Weights of a small transformer language model.
Size: 9 layers, width 64, 1 head of 32, MLP 128 GELU, vocabulary 2048.
Each number is 200 + 20 x the weight over its row's rms, rounded and kept within 0 to 999. Layers, rows and columns count from 0. The size before them is the row's rms in percent of the matrix's.

# layer 3 attention query, 32x64, rms 0.175, rows 0-31, columns 32-63
050,237,205,216,213,217,217,201,192,186,212,235,197,203,221,240,202,235,190,203,195,190,204,181,194,195,247,205,204,219,215,179,201
110,227,173,210,214,168,193,224,209,173,192,209,170,203,186,216,181,203,191,205,185,205,210,162,192,160,223,190,181,185,239,195,205
056,257,178,227,209,200,220,211,241,199,201,224,175,216,196,205,191,224,199,209,187,221,195,175,185,212,198,179,207,209,241,199,191
115,150,238,171,183,227,196,201,191,224,184,176,213,206,211,185,205,200,197,173,216,202,209,215,212,201,196,215,199,201,151,197,206
189,248,178,223,199,202,207,204,235,194,201,228,171,217,193,208,194,200,190,198,188,209,188,181,186,208,196,177,200,206,234,203,195
067,176,222,201,215,189,187,159,177,195,214,192,230,202,219,205,194,174,213,200,205,197,155,226,214,212,186,209,185,202,207,208,188
101,194,186,217,216,161,217,179,198,184,192,208,218,196,185,216,199,200,242,219,209,203,213,195,202,205,187,152,207,224,219,218,162
095,212,199,224,191,178,213,210,211,233,180,237,209,187,203,214,181,221,182,167,193,229,202,186,202,188,223,208,207,167,214,187,181
098,172,191,210,178,220,206,189,194,223,218,195,176,208,202,247,177,224,237,213,248,207,191,194,221,189,214,192,189,186,180,223,176
088,227,206,182,225,197,197,221,191,199,202,172,178,252,175,191,203,227,190,229,190,179,211,195,206,176,248,194,178,171,164,213,237
100,205,213,183,181,178,220,189,206,189,198,195,196,233,211,204,208,210,221,186,170,189,171,198,222,204,179,196,191,199,236,198,181
089,232,198,203,184,201,201,201,202,177,206,204,220,183,197,214,228,213,182,171,191,172,214,215,181,218,172,198,235,185,190,197,175
085,192,208,222,178,152,219,214,171,204,225,223,150,197,199,216,208,183,229,187,165,218,219,192,220,189,202,185,221,204,204,193,207
094,187,210,236,181,171,222,173,208,170,199,189,190,196,189,206,178,234,234,193,185,160,228,189,180,163,213,205,208,216,220,210,185
114,196,213,203,218,209,221,208,196,213,206,235,196,204,192,180,198,179,232,193,176,205,183,188,206,181,220,174,185,199,172,198,194
093,191,209,209,187,194,232,190,206,216,170,169,224,228,212,201,199,221,191,190,201,245,210,208,189,234,163,174,199,191,173,214,183
093,202,226,181,201,219,189,227,193,218,217,210,208,203,188,218,203,239,192,200,187,200,173,211,188,213,211,224,212,158,218,217,192
097,170,231,217,204,233,218,219,196,173,177,198,203,186,231,235,197,195,226,168,220,198,178,224,210,190,188,221,185,193,211,180,223
084,209,196,176,202,193,171,202,212,183,207,162,176,215,236,219,186,192,202,213,181,204,135,203,173,196,183,208,174,175,196,181,173
087,214,230,189,192,172,180,169,194,195,223,231,215,213,217,172,203,189,210,238,244,189,188,190,201,165,180,180,162,184,181,246,179
101,239,226,215,211,202,182,156,187,220,190,212,199,219,230,194,202,190,212,174,184,201,200,201,184,211,212,234,231,184,201,228,196
101,179,172,184,201,189,227,228,202,172,204,233,181,220,174,211,185,184,206,195,206,167,197,161,228,212,198,176,215,172,178,229,207
103,177,215,191,185,182,176,232,205,182,205,218,225,178,209,215,188,214,203,218,218,186,194,221,189,172,229,220,237,183,151,196,210
107,205,203,201,210,177,200,226,217,229,201,182,190,230,180,195,203,177,234,213,182,195,223,200,212,183,183,170,181,192,208,181,235
115,168,205,211,226,212,177,212,204,218,230,176,193,193,180,191,210,199,204,217,229,193,204,245,180,202,175,213,178,217,204,204,154
095,208,192,193,208,201,186,253,164,206,177,203,189,202,217,248,195,202,183,218,205,224,205,177,224,210,224,163,194,181,222,210,198
097,183,165,232,192,179,201,184,214,191,226,218,196,199,171,240,221,168,169,179,193,193,207,206,214,177,228,199,204,180,200,216,219
098,178,220,213,195,184,201,208,237,164,208,181,180,173,180,185,217,186,170,219,199,172,209,196,177,190,239,150,183,210,201,185,186
097,214,189,214,172,221,178,195,190,242,228,204,171,226,216,202,207,207,210,210,175,231,172,204,243,198,195,197,207,189,172,210,217
093,193,191,216,166,210,186,204,202,208,200,187,190,211,179,184,194,226,195,214,211,241,226,191,219,235,233,213,205,181,201,189,200
105,193,178,212,189,200,149,225,199,207,195,203,232,182,167,193,228,193,201,226,178,209,186,217,215,199,213,185,201,198,186,212,223
107,170,222,210,169,204,195,214,223,193,228,229,185,236,187,173,206,199,188,236,227,211,177,198,180,209,196,227,197,173,232,217,184
# layer 3 attention key, 32x64, rms 0.228, rows 0-31, columns 32-63
088,179,223,213,192,226,210,181,166,213,194,200,170,226,211,176,210,199,204,200,237,175,180,215,237,201,218,200,199,234,200,186,159
074,205,191,202,216,204,170,235,225,198,212,192,242,185,198,230,189,213,201,177,187,246,235,198,182,224,190,222,197,179,184,236,243
060,176,221,205,197,195,224,175,165,198,177,202,162,221,185,175,222,204,192,220,200,153,186,218,215,185,197,192,208,199,181,158,169
240,184,232,201,199,225,211,177,165,186,186,183,186,227,208,168,221,204,196,198,205,173,180,206,211,186,208,185,230,188,168,177,179
132,179,231,203,195,220,208,174,161,195,183,188,178,231,205,166,222,200,190,196,218,172,180,212,215,184,209,188,219,195,171,180,167
311,174,239,205,197,223,208,174,162,200,195,181,197,224,195,175,229,213,208,204,204,171,178,215,220,188,210,191,230,195,170,173,182
071,191,234,186,222,193,225,180,212,234,205,206,214,215,228,178,193,188,205,192,201,208,220,244,213,199,217,213,230,205,197,200,205
073,216,216,229,223,218,196,206,154,177,212,202,219,160,198,194,198,226,206,207,202,209,192,222,202,211,197,178,235,197,177,192,208
077,210,199,194,210,166,186,186,235,176,206,220,190,197,170,216,174,221,188,201,213,216,210,200,200,203,159,200,182,201,236,198,219
062,173,226,201,220,202,210,180,233,181,169,177,213,189,223,157,212,189,189,222,222,201,205,190,206,179,202,169,188,184,172,237,225
082,200,221,181,176,182,182,209,195,188,234,227,219,209,197,208,174,200,236,202,185,220,209,227,182,230,166,181,191,250,211,238,179
072,220,220,248,181,190,220,207,217,207,167,200,198,222,166,193,185,218,192,167,192,211,208,212,220,173,177,191,205,193,220,234,190
063,221,184,198,178,163,209,233,196,209,204,170,212,193,239,212,221,214,166,206,236,223,232,198,201,202,194,190,209,215,188,206,185
074,216,211,229,189,209,211,168,190,201,210,199,225,223,214,175,226,206,227,171,207,204,173,209,160,184,182,166,223,206,212,187,222
070,189,204,196,197,222,178,211,175,171,238,183,226,218,196,218,209,209,235,202,209,233,204,124,193,190,215,191,178,214,209,207,206
074,202,190,198,169,203,198,187,194,224,194,254,184,192,213,223,178,205,213,234,198,252,205,176,200,192,196,203,172,206,220,189,213
073,210,183,223,237,201,219,195,205,172,194,231,217,196,209,214,209,178,156,194,190,223,190,209,202,225,206,207,190,199,185,198,208
075,178,177,221,223,189,176,216,215,195,226,191,171,196,184,220,225,218,200,187,198,228,217,210,179,203,211,198,166,225,221,237,207
060,202,217,180,194,166,196,223,175,202,199,209,189,177,208,205,216,237,196,171,195,230,175,176,209,197,209,192,193,212,238,161,219
076,177,216,183,222,195,217,194,194,187,255,215,189,177,226,199,182,201,215,196,212,186,205,184,240,156,194,195,228,156,196,185,156
078,204,183,173,185,176,190,210,203,216,185,211,234,170,170,189,186,217,218,196,200,203,212,182,197,227,193,162,204,213,179,212,189
077,164,184,220,183,208,244,209,197,188,198,180,163,197,164,208,214,210,225,190,192,206,219,198,234,207,191,161,231,233,169,188,181
071,202,179,218,194,207,208,201,201,216,183,198,213,194,213,197,219,230,256,182,182,214,220,201,208,203,158,201,193,146,181,223,193
066,203,245,202,182,239,182,192,207,146,220,163,230,162,192,196,185,185,195,231,177,177,203,210,163,170,245,201,181,199,181,216,212
068,200,214,235,197,170,198,208,190,196,185,213,171,194,162,231,176,156,219,167,207,209,244,220,169,194,215,198,201,231,213,184,173
069,204,201,225,234,208,195,164,177,205,201,216,214,219,202,236,191,191,208,219,221,151,194,189,228,213,178,172,206,205,211,164,228
066,164,197,217,207,180,222,191,185,216,201,160,196,217,218,191,230,233,190,180,186,194,182,200,186,174,169,202,245,221,189,153,197
070,178,211,181,191,229,197,169,167,202,192,200,195,202,219,180,210,183,193,173,203,173,205,201,204,172,193,255,234,209,215,195,209
070,193,221,204,167,230,197,188,207,209,216,206,206,190,220,208,179,205,166,220,210,192,210,197,195,223,215,143,216,204,188,207,183
063,213,182,199,208,217,176,207,220,217,181,167,211,185,241,193,155,197,203,188,173,200,197,177,230,213,200,219,185,212,207,160,214
073,241,170,199,196,196,180,209,195,216,229,176,196,204,208,206,193,194,184,173,185,196,214,221,235,222,178,187,172,181,172,188,230
072,171,225,197,192,227,208,183,200,193,182,167,185,195,231,220,213,196,200,184,200,202,194,200,224,192,175,229,185,199,208,147,196
# layer 3 attention value, 32x64, rms 0.202, rows 0-31, columns 32-63
101,212,203,243,214,168,211,202,226,230,207,179,176,230,206,216,183,228,195,217,205,194,155,216,193,190,167,182,202,196,198,214,184
112,214,191,176,230,222,217,182,217,205,230,210,196,194,195,218,193,175,230,190,188,218,224,181,190,211,213,220,213,167,208,174,188
103,202,224,224,231,198,155,234,198,190,244,185,209,217,214,183,191,212,194,195,208,194,202,160,210,195,226,227,207,203,225,191,172
106,195,180,192,173,210,223,231,197,192,189,185,185,200,192,219,158,202,232,187,224,197,163,194,157,202,172,202,201,211,229,188,207
095,200,248,206,182,202,192,191,206,205,220,219,205,231,175,201,191,176,219,163,205,186,221,198,207,215,198,202,132,205,217,188,178
100,174,193,192,213,186,226,184,209,177,177,230,184,227,206,214,176,202,208,184,211,237,205,202,197,219,222,185,201,199,197,175,165
101,226,201,215,191,204,185,191,177,173,177,236,215,183,194,215,186,203,192,218,180,214,200,158,221,218,177,199,210,179,204,169,172
108,182,192,227,189,216,192,189,212,188,215,181,167,186,213,188,182,163,180,180,212,199,208,211,152,234,193,200,203,173,194,214,183
096,180,216,196,206,182,212,197,203,235,196,209,168,182,156,235,201,214,189,191,162,201,200,198,195,182,203,195,205,209,195,197,211
102,179,222,183,199,235,192,225,230,221,190,208,212,252,202,220,208,220,195,203,200,190,195,190,177,180,202,172,194,189,190,235,190
104,176,183,144,189,185,197,227,181,191,195,205,205,241,194,206,219,187,213,217,205,210,189,221,204,207,201,219,187,193,237,211,178
096,206,211,197,182,215,206,227,222,229,184,205,200,205,179,178,200,221,189,181,243,216,196,189,198,197,205,187,211,203,215,165,173
098,195,191,199,231,214,189,211,216,191,229,185,197,193,199,213,168,179,230,219,192,196,205,169,220,229,168,181,223,196,195,152,234
100,166,194,210,187,219,163,224,197,193,205,216,207,205,219,170,187,200,165,220,173,199,219,187,214,201,208,172,173,238,206,192,220
105,183,193,208,219,206,219,205,210,232,171,221,191,206,234,215,211,183,177,215,188,158,204,196,189,198,206,238,172,173,195,209,197
088,183,209,164,220,196,220,215,194,184,210,208,205,213,199,210,195,176,216,243,203,232,200,210,208,200,187,181,173,218,195,227,215
084,194,206,175,183,187,176,232,219,210,219,163,188,198,240,212,187,221,192,177,192,237,198,152,207,217,186,168,200,174,168,202,196
098,201,187,203,204,196,176,174,199,179,194,181,211,233,222,198,179,211,204,236,208,197,190,232,223,168,232,173,194,199,213,204,234
099,208,218,201,224,215,166,230,174,184,177,214,178,179,203,237,225,193,210,220,171,198,181,199,216,243,235,231,184,217,167,188,178
109,191,198,147,167,199,183,198,190,212,211,182,168,230,224,231,201,205,187,197,227,169,234,172,210,222,200,213,205,170,220,181,213
114,213,180,197,186,195,205,231,200,212,213,217,189,231,198,204,180,195,177,189,201,173,214,193,232,161,207,248,206,213,183,197,205
099,143,207,216,239,178,177,237,190,191,212,186,210,176,230,194,165,207,208,198,185,182,224,225,189,206,183,205,209,162,193,209,180
100,196,184,179,222,220,216,196,220,206,208,194,180,192,204,211,177,197,217,188,166,218,204,212,202,207,184,213,188,255,168,207,201
095,183,193,204,162,210,211,217,209,175,196,181,180,214,220,162,157,213,214,220,147,199,202,212,198,186,227,195,181,176,199,190,210
093,228,170,227,214,230,203,201,197,167,252,189,202,222,227,197,174,212,173,226,161,192,231,185,194,197,182,205,190,195,190,180,213
094,165,206,209,201,220,193,209,222,208,189,211,228,157,196,214,226,228,201,229,192,193,189,193,229,209,164,211,188,208,204,212,181
101,195,171,187,208,170,218,204,189,221,193,194,198,211,205,223,224,217,199,199,243,203,256,194,182,216,185,198,232,206,168,174,161
101,209,205,148,204,199,205,207,218,210,203,244,211,157,204,215,222,194,191,206,230,193,158,184,204,195,200,207,166,216,202,205,196
088,235,178,202,207,214,214,184,199,195,207,227,203,202,219,182,185,220,213,247,202,187,223,198,203,155,214,197,198,196,208,215,188
090,206,212,185,147,183,220,193,197,165,218,178,202,213,205,235,184,165,224,214,204,199,233,238,212,207,227,183,169,213,205,223,212
111,191,207,195,237,243,218,203,192,217,225,207,197,204,200,225,186,217,173,203,231,177,184,189,198,169,214,169,209,246,191,190,219
105,212,183,212,202,238,234,190,192,183,197,225,218,195,201,201,243,204,182,184,240,233,215,187,196,185,191,191,204,158,206,200,216
# layer 3 attention output (transposed), 32x64, rms 0.382, rows 0-31, columns 32-63
097,235,179,226,231,192,184,192,171,213,197,188,228,196,212,206,195,247,203,197,193,197,176,176,175,237,194,205,187,245,188,163,203
105,231,204,215,204,206,233,173,199,194,182,178,202,174,195,186,195,203,203,193,151,219,207,225,222,195,235,211,232,185,238,145,194
104,190,192,220,175,207,219,190,213,244,210,219,182,198,223,158,197,243,213,178,208,213,208,173,200,204,171,205,218,195,229,183,196
108,239,193,197,214,173,192,202,190,187,195,189,201,190,197,233,178,166,223,232,233,189,171,197,176,168,199,177,183,188,232,194,217
097,214,207,184,188,170,209,203,216,204,193,232,194,197,183,177,209,174,221,187,177,183,224,173,175,177,197,202,205,193,210,192,211
100,185,163,202,206,197,200,182,201,201,214,174,184,164,210,205,217,180,207,226,197,218,209,159,227,167,213,200,229,207,192,217,214
103,204,190,221,224,165,209,193,196,207,201,196,171,215,165,213,194,170,198,195,179,203,226,231,208,167,189,178,213,203,196,217,200
112,219,213,220,243,223,196,161,240,197,206,225,244,230,236,171,209,177,194,198,188,169,198,189,173,223,171,200,205,166,212,219,212
100,181,197,200,211,195,177,212,188,179,194,221,190,219,182,188,197,224,208,220,188,224,174,199,217,173,215,219,171,197,197,217,233
096,203,199,179,172,196,193,219,222,201,162,186,214,204,197,196,210,200,192,190,179,244,205,189,184,201,232,214,184,188,187,180,232
103,190,190,208,173,198,218,190,205,200,173,206,219,239,200,229,196,208,191,192,210,208,227,172,228,227,221,210,188,180,213,231,186
097,187,221,185,185,237,192,208,186,215,182,176,179,195,208,194,223,193,173,180,194,221,196,195,207,219,198,193,185,225,202,150,223
099,202,215,219,234,196,231,205,200,215,209,190,195,175,217,227,182,186,186,207,241,183,210,203,249,187,197,200,205,199,226,181,200
101,195,200,190,217,185,175,194,213,228,243,213,196,215,179,166,188,189,207,238,226,209,196,200,196,197,240,207,169,204,194,202,150
109,180,208,210,212,215,171,179,176,196,212,208,208,202,187,214,198,172,214,213,170,185,187,194,174,190,202,225,218,197,219,189,193
093,192,186,183,186,196,202,224,173,180,198,199,235,193,176,189,193,175,169,229,164,229,210,215,229,195,204,238,198,196,186,237,207
092,187,173,221,174,174,196,179,185,223,196,200,212,213,204,185,197,237,217,221,218,217,216,191,191,185,182,206,204,190,229,189,185
094,177,160,191,226,210,218,201,176,159,238,193,186,213,192,185,221,206,186,224,226,204,199,184,219,218,198,196,197,173,154,203,189
093,175,210,210,166,199,201,207,194,222,181,232,164,185,235,234,193,181,212,226,166,208,191,196,194,197,200,146,212,178,208,218,183
089,202,181,222,183,193,203,200,155,205,161,201,185,212,222,210,229,227,194,200,203,152,238,159,224,170,224,190,197,178,186,212,192
114,201,222,174,196,191,177,247,202,199,223,205,186,242,190,215,175,233,195,190,201,201,161,179,224,203,190,213,198,168,218,182,189
104,198,200,180,215,183,227,203,230,223,171,189,211,217,199,191,166,205,223,225,206,191,198,205,213,185,194,173,204,156,190,202,193
105,182,215,188,197,240,186,205,207,231,217,174,186,189,251,193,185,191,201,203,213,222,213,181,220,179,214,222,194,176,191,202,185
096,190,208,222,200,177,254,199,227,171,197,215,214,194,227,208,186,206,195,223,248,185,191,189,158,196,219,235,202,214,205,203,183
087,217,178,179,236,192,221,186,184,186,182,198,180,192,219,197,179,229,199,209,191,184,213,193,214,202,207,235,171,181,173,164,191
102,164,235,231,205,174,204,233,218,230,198,193,199,202,173,213,189,228,168,217,212,176,248,209,189,213,205,192,207,227,215,215,180
105,247,203,206,203,191,193,200,206,191,178,196,205,206,208,205,208,181,216,194,190,182,258,173,248,229,210,215,178,203,177,202,233
105,210,210,206,189,197,149,193,204,185,187,196,224,175,167,238,187,214,188,191,194,185,227,228,197,218,221,202,202,156,182,196,194
086,222,176,213,182,267,209,184,179,182,208,207,184,197,208,180,173,215,178,200,201,184,193,213,191,169,221,247,185,207,193,216,194
093,210,219,186,194,203,220,156,198,197,203,242,221,199,216,203,196,165,179,178,213,206,203,182,209,225,228,185,207,201,191,231,207
104,204,197,200,177,226,193,201,197,224,201,200,218,203,228,201,212,207,148,206,228,211,177,169,201,187,220,197,209,180,182,174,226
100,198,189,215,227,226,203,202,176,189,184,183,185,194,158,207,257,183,199,216,163,208,192,201,194,202,189,226,178,189,229,202,221
# layer 3 MLP up, 128x64, rms 0.255, rows 0-42, columns 32-63
093,165,225,181,219,198,199,212,194,213,205,188,196,213,222,222,196,176,169,220,240,174,223,200,229,212,178,194,199,229,224,227,201
097,193,205,213,210,181,185,224,166,197,194,186,178,220,153,211,227,210,201,197,189,187,198,236,209,203,187,207,174,208,213,195,184
105,180,196,205,173,183,205,199,187,167,201,168,213,207,190,221,156,204,241,188,199,200,229,247,201,204,216,200,202,218,222,225,186
094,163,182,174,189,209,168,208,198,203,199,189,212,202,233,206,211,221,199,214,186,171,223,188,212,216,180,207,205,180,187,169,165
110,190,165,217,162,227,205,182,193,203,180,176,194,194,208,186,216,254,179,204,163,211,165,206,177,187,211,233,205,216,191,193,214
103,186,213,215,186,223,205,185,177,203,193,204,248,180,194,219,234,181,227,211,200,234,195,220,244,228,168,210,201,197,188,201,181
108,197,209,194,190,199,217,194,189,196,193,177,180,219,161,173,213,202,190,238,173,210,176,197,204,210,184,228,157,206,214,194,215
094,192,176,196,171,208,189,197,195,203,180,186,185,189,160,163,226,222,202,173,176,215,184,205,192,224,230,235,184,205,155,185,211
113,202,193,190,178,201,228,207,217,189,160,199,158,190,193,197,219,205,226,177,175,173,208,244,177,210,162,203,194,211,179,203,212
097,207,216,209,208,228,215,201,210,166,213,203,179,197,221,227,219,197,207,162,185,219,169,196,221,206,191,176,231,218,181,177,184
103,175,190,170,211,174,202,211,213,203,176,161,179,230,198,173,179,206,199,247,195,176,222,195,193,236,214,221,175,206,161,207,185
102,204,192,228,188,219,213,184,210,178,176,209,196,218,208,225,203,215,178,174,193,212,199,169,210,177,218,225,212,188,205,200,241
098,204,247,193,213,200,196,159,212,198,218,216,176,207,213,201,199,147,175,230,238,192,181,212,235,194,183,203,195,177,190,192,180
113,182,188,196,176,223,203,204,182,207,197,205,209,210,215,205,220,194,196,194,223,231,198,209,216,233,206,192,217,198,208,239,182
100,184,201,202,190,196,226,181,219,210,219,187,218,194,179,248,185,189,187,165,216,189,207,179,228,236,185,171,252,191,207,204,202
085,218,220,190,195,243,176,200,192,175,183,201,210,186,193,192,192,186,205,189,213,176,172,213,180,224,220,199,168,172,152,186,200
095,207,221,179,190,198,206,209,204,167,155,164,190,197,212,191,184,220,171,194,202,207,218,185,204,205,206,181,180,192,161,205,218
089,203,193,220,164,243,192,194,169,229,184,207,185,192,213,228,228,141,232,175,212,204,202,217,188,180,218,205,192,188,199,231,224
104,175,189,190,165,181,219,205,222,218,175,202,197,221,156,170,191,214,190,199,172,210,181,206,210,223,169,208,207,183,196,204,152
108,189,229,221,200,177,228,204,215,216,192,210,186,202,204,222,211,196,233,198,205,165,194,214,169,196,166,147,215,218,238,191,193
101,179,234,174,216,187,165,200,228,230,235,206,214,199,171,201,196,170,188,170,206,183,193,204,204,211,174,195,180,190,197,186,199
095,165,229,176,172,213,203,176,201,246,211,220,148,186,190,188,210,148,190,176,176,190,215,185,204,164,219,192,201,206,180,187,188
110,204,217,184,207,172,206,179,213,190,199,224,186,210,182,219,216,211,187,213,215,170,192,150,210,217,207,233,194,201,202,168,182
103,184,222,135,203,161,191,220,204,184,196,177,154,181,182,202,220,205,173,219,191,216,185,193,192,207,193,222,193,197,191,191,182
102,200,162,191,189,217,213,198,168,190,202,206,165,218,230,175,223,213,206,192,224,218,203,222,175,201,164,205,192,271,207,194,200
100,191,198,191,189,204,199,239,221,187,177,193,221,225,140,215,229,198,156,146,188,165,185,199,203,223,172,205,181,194,194,195,209
088,211,182,191,186,207,203,226,195,224,218,173,191,215,183,142,216,195,190,231,212,191,190,226,223,218,190,196,202,182,201,216,185
104,180,218,189,201,215,195,188,192,214,187,211,216,211,209,213,236,216,208,161,184,214,221,206,224,232,170,228,206,214,223,181,206
111,203,179,197,194,227,209,200,180,195,190,173,144,203,198,176,201,187,174,213,209,212,239,216,201,202,208,211,214,218,215,223,166
092,197,215,176,214,245,162,206,200,189,199,183,212,197,191,213,209,228,167,195,208,172,196,187,181,212,208,211,210,198,197,208,215
099,207,231,208,171,232,198,191,202,153,194,244,223,171,221,224,185,191,200,171,216,212,202,187,222,185,188,168,192,218,162,188,207
101,148,194,195,200,184,148,228,195,228,175,205,177,195,175,193,177,186,226,185,197,210,216,189,231,195,212,186,198,190,152,212,209
092,181,202,188,201,195,197,212,186,204,190,197,219,202,243,219,190,205,241,188,178,207,224,235,228,185,210,221,208,236,204,184,205
083,205,217,182,212,193,164,182,223,194,212,206,188,200,166,214,187,179,217,189,235,185,202,239,212,176,212,237,212,179,192,212,168
089,151,205,185,205,235,195,246,190,228,199,189,187,208,187,207,193,185,188,186,178,197,189,194,194,166,234,196,193,220,186,204,195
092,182,201,194,236,199,197,208,189,206,193,164,185,193,193,202,178,189,200,231,215,182,213,202,215,171,209,217,197,210,229,175,198
097,200,193,211,226,195,231,203,190,206,198,191,184,175,154,202,168,189,163,188,227,214,183,219,227,249,210,154,179,208,186,209,177
106,213,215,216,208,228,210,204,187,232,208,220,195,179,213,202,193,171,243,193,180,181,188,174,185,222,209,132,203,210,193,187,181
080,175,211,190,176,153,164,213,215,182,180,161,195,224,202,161,198,161,184,204,162,200,241,199,220,207,198,209,212,225,181,196,194
087,215,201,204,206,213,200,200,199,220,214,162,172,218,184,179,229,203,151,172,174,194,194,177,184,176,220,204,195,188,213,168,187
109,218,208,189,193,211,194,208,201,182,218,179,179,159,214,198,168,175,213,195,234,203,186,202,224,216,192,172,194,189,192,191,174
086,226,204,207,220,223,210,177,203,214,202,208,208,200,251,180,198,207,182,195,192,184,194,166,195,225,184,215,217,193,186,177,186
097,210,190,179,244,191,181,184,183,185,225,148,210,178,192,161,227,178,202,198,200,201,189,205,223,195,209,199,174,200,183,208,224
# layer 3 MLP down (transposed), 128x64, rms 0.374, rows 0-42, columns 32-63
069,236,157,210,178,197,223,195,227,190,168,235,189,218,211,171,186,215,182,213,168,235,188,218,192,214,211,196,179,203,214,220,230
079,221,202,199,195,185,195,203,216,179,208,206,235,183,247,194,188,189,176,222,228,202,235,189,209,208,222,185,222,169,212,185,209
090,232,172,197,175,215,173,222,171,166,212,200,210,211,199,197,177,160,192,162,217,189,156,205,212,190,177,223,219,195,198,233,222
085,195,172,196,203,207,184,217,175,167,221,241,198,196,200,208,212,203,157,215,188,194,179,208,151,184,192,175,217,234,212,175,227
088,227,197,196,187,185,216,205,223,191,204,170,210,191,181,191,216,196,223,188,219,202,223,206,215,207,211,162,199,198,205,208,190
096,176,199,163,217,164,206,203,233,199,215,188,188,190,200,202,224,200,171,187,194,214,219,193,173,223,190,238,174,209,195,225,197
116,191,169,194,211,188,196,160,175,215,201,207,203,205,198,193,207,202,192,191,210,229,185,242,206,226,210,225,226,211,212,201,223
072,231,208,204,230,196,223,189,226,186,175,206,188,195,203,202,201,187,208,203,190,200,226,184,186,201,167,202,176,239,224,189,213
090,173,216,208,185,195,183,174,220,215,198,196,220,216,238,222,175,215,202,199,219,236,229,210,169,195,187,193,188,231,220,208,207
093,191,187,259,185,180,203,215,209,213,190,227,221,194,213,233,250,192,149,193,185,188,225,191,179,199,226,185,217,220,218,227,186
098,198,194,184,187,190,165,187,209,194,226,215,201,189,161,191,173,162,185,197,215,212,193,185,159,192,199,182,170,234,194,199,181
085,215,187,176,181,184,184,200,167,224,211,176,206,176,178,172,181,214,215,236,215,183,189,237,217,220,195,174,203,215,216,169,171
093,211,222,154,198,164,197,169,203,198,213,202,195,187,217,201,221,212,198,206,210,218,193,193,181,229,188,211,204,200,183,200,238
078,230,180,190,235,192,227,233,204,194,233,217,193,170,202,212,209,196,197,208,198,192,205,196,157,175,224,212,177,218,192,204,220
112,198,173,219,177,170,223,156,214,199,207,194,225,189,196,220,186,197,206,181,209,203,212,229,207,191,212,176,208,228,210,172,189
149,237,219,189,197,216,209,180,208,209,197,185,223,223,198,151,186,218,188,182,186,177,166,223,210,172,199,187,202,216,161,211,189
083,235,201,208,211,185,210,235,190,179,189,216,198,184,204,204,196,214,239,195,233,235,204,196,160,229,215,240,198,242,163,220,208
081,191,169,231,253,200,233,183,234,195,196,190,209,175,184,172,178,241,188,192,200,215,161,176,214,217,217,194,193,252,222,208,175
078,235,153,193,228,251,172,218,186,203,221,186,206,162,225,242,204,196,199,225,211,200,190,169,177,212,193,207,195,218,188,204,216
080,224,194,148,211,200,175,215,190,187,220,204,197,219,223,187,214,220,178,193,213,220,214,202,241,212,212,254,189,198,166,201,223
078,180,179,207,205,192,219,201,215,198,199,201,208,194,220,195,205,228,219,228,166,212,224,191,204,201,218,181,180,199,169,210,204
156,166,269,192,196,206,228,168,193,223,206,193,175,210,189,192,223,165,184,209,211,154,189,179,222,185,226,199,230,183,205,192,211
138,217,190,167,195,196,161,207,247,198,223,193,177,218,194,226,228,203,198,219,194,207,194,203,189,187,240,218,196,187,217,156,153
115,187,167,176,174,199,215,234,223,199,200,179,178,223,205,194,250,186,199,220,187,193,236,206,221,199,200,179,193,169,206,170,228
116,196,183,203,180,158,199,188,209,252,182,183,187,188,154,198,215,207,206,174,185,211,216,219,191,189,183,232,209,182,202,204,229
081,209,171,239,197,211,235,244,212,216,220,202,195,176,173,204,188,204,205,215,174,222,226,204,181,215,191,198,180,177,215,219,169
088,181,195,224,199,192,232,205,210,177,194,204,190,169,203,223,180,167,233,143,181,212,165,207,185,180,208,181,149,214,208,226,198
111,244,197,222,244,199,213,185,205,193,183,200,193,233,191,186,227,184,218,186,170,168,185,195,228,195,208,163,201,188,224,167,234
121,176,237,219,168,194,190,195,220,213,186,215,227,181,203,238,187,225,240,222,214,191,190,214,199,190,196,202,205,225,215,202,208
090,230,195,216,193,184,213,193,189,185,219,202,211,229,196,204,196,198,212,179,194,232,222,197,222,166,224,198,217,180,205,215,211
109,166,208,204,193,193,206,228,226,230,183,190,211,220,228,179,182,212,204,175,195,199,208,190,238,168,188,202,213,221,202,185,210
090,218,183,200,208,232,189,206,224,217,206,206,217,209,222,207,195,219,184,150,206,211,224,166,163,211,233,197,206,193,225,212,216
103,219,215,228,196,179,190,209,190,219,173,236,186,173,197,232,200,205,194,185,178,222,233,221,199,169,195,216,214,212,227,215,190
075,189,162,181,198,187,215,201,216,213,194,185,185,197,185,233,208,220,187,185,201,226,197,168,169,158,174,206,232,218,188,192,235
094,234,174,222,209,169,199,192,194,185,167,211,270,185,179,202,219,194,219,188,209,208,181,195,187,192,201,169,223,188,195,222,222
096,222,202,178,181,216,179,220,219,178,206,203,191,210,204,243,204,224,212,234,220,223,225,222,184,193,185,193,162,200,223,196,193
120,201,195,237,213,236,226,205,167,183,204,211,221,208,200,214,163,197,176,215,197,201,213,218,170,226,181,172,187,220,188,194,205
098,200,172,208,213,181,209,183,188,197,218,200,189,189,171,178,221,221,220,212,219,174,201,222,198,218,211,229,208,195,221,181,185
110,203,244,191,192,207,171,204,214,206,193,194,171,206,195,174,217,193,188,180,186,231,255,184,201,197,240,187,219,197,217,188,220
078,217,183,240,201,162,184,201,209,156,202,230,245,182,208,196,201,211,224,193,197,221,213,178,175,200,182,207,195,207,206,251,210
120,187,195,186,146,188,210,225,206,186,198,179,178,185,233,178,218,208,196,212,188,208,193,162,217,197,200,123,196,180,204,171,204
081,196,221,178,196,203,208,210,234,173,188,185,171,200,179,207,177,203,169,193,222,213,192,182,206,157,241,163,156,206,196,231,183
096,217,227,194,196,195,202,221,225,226,194,209,171,194,186,195,193,250,196,211,198,200,201,195,200,212,197,189,169,198,183,197,154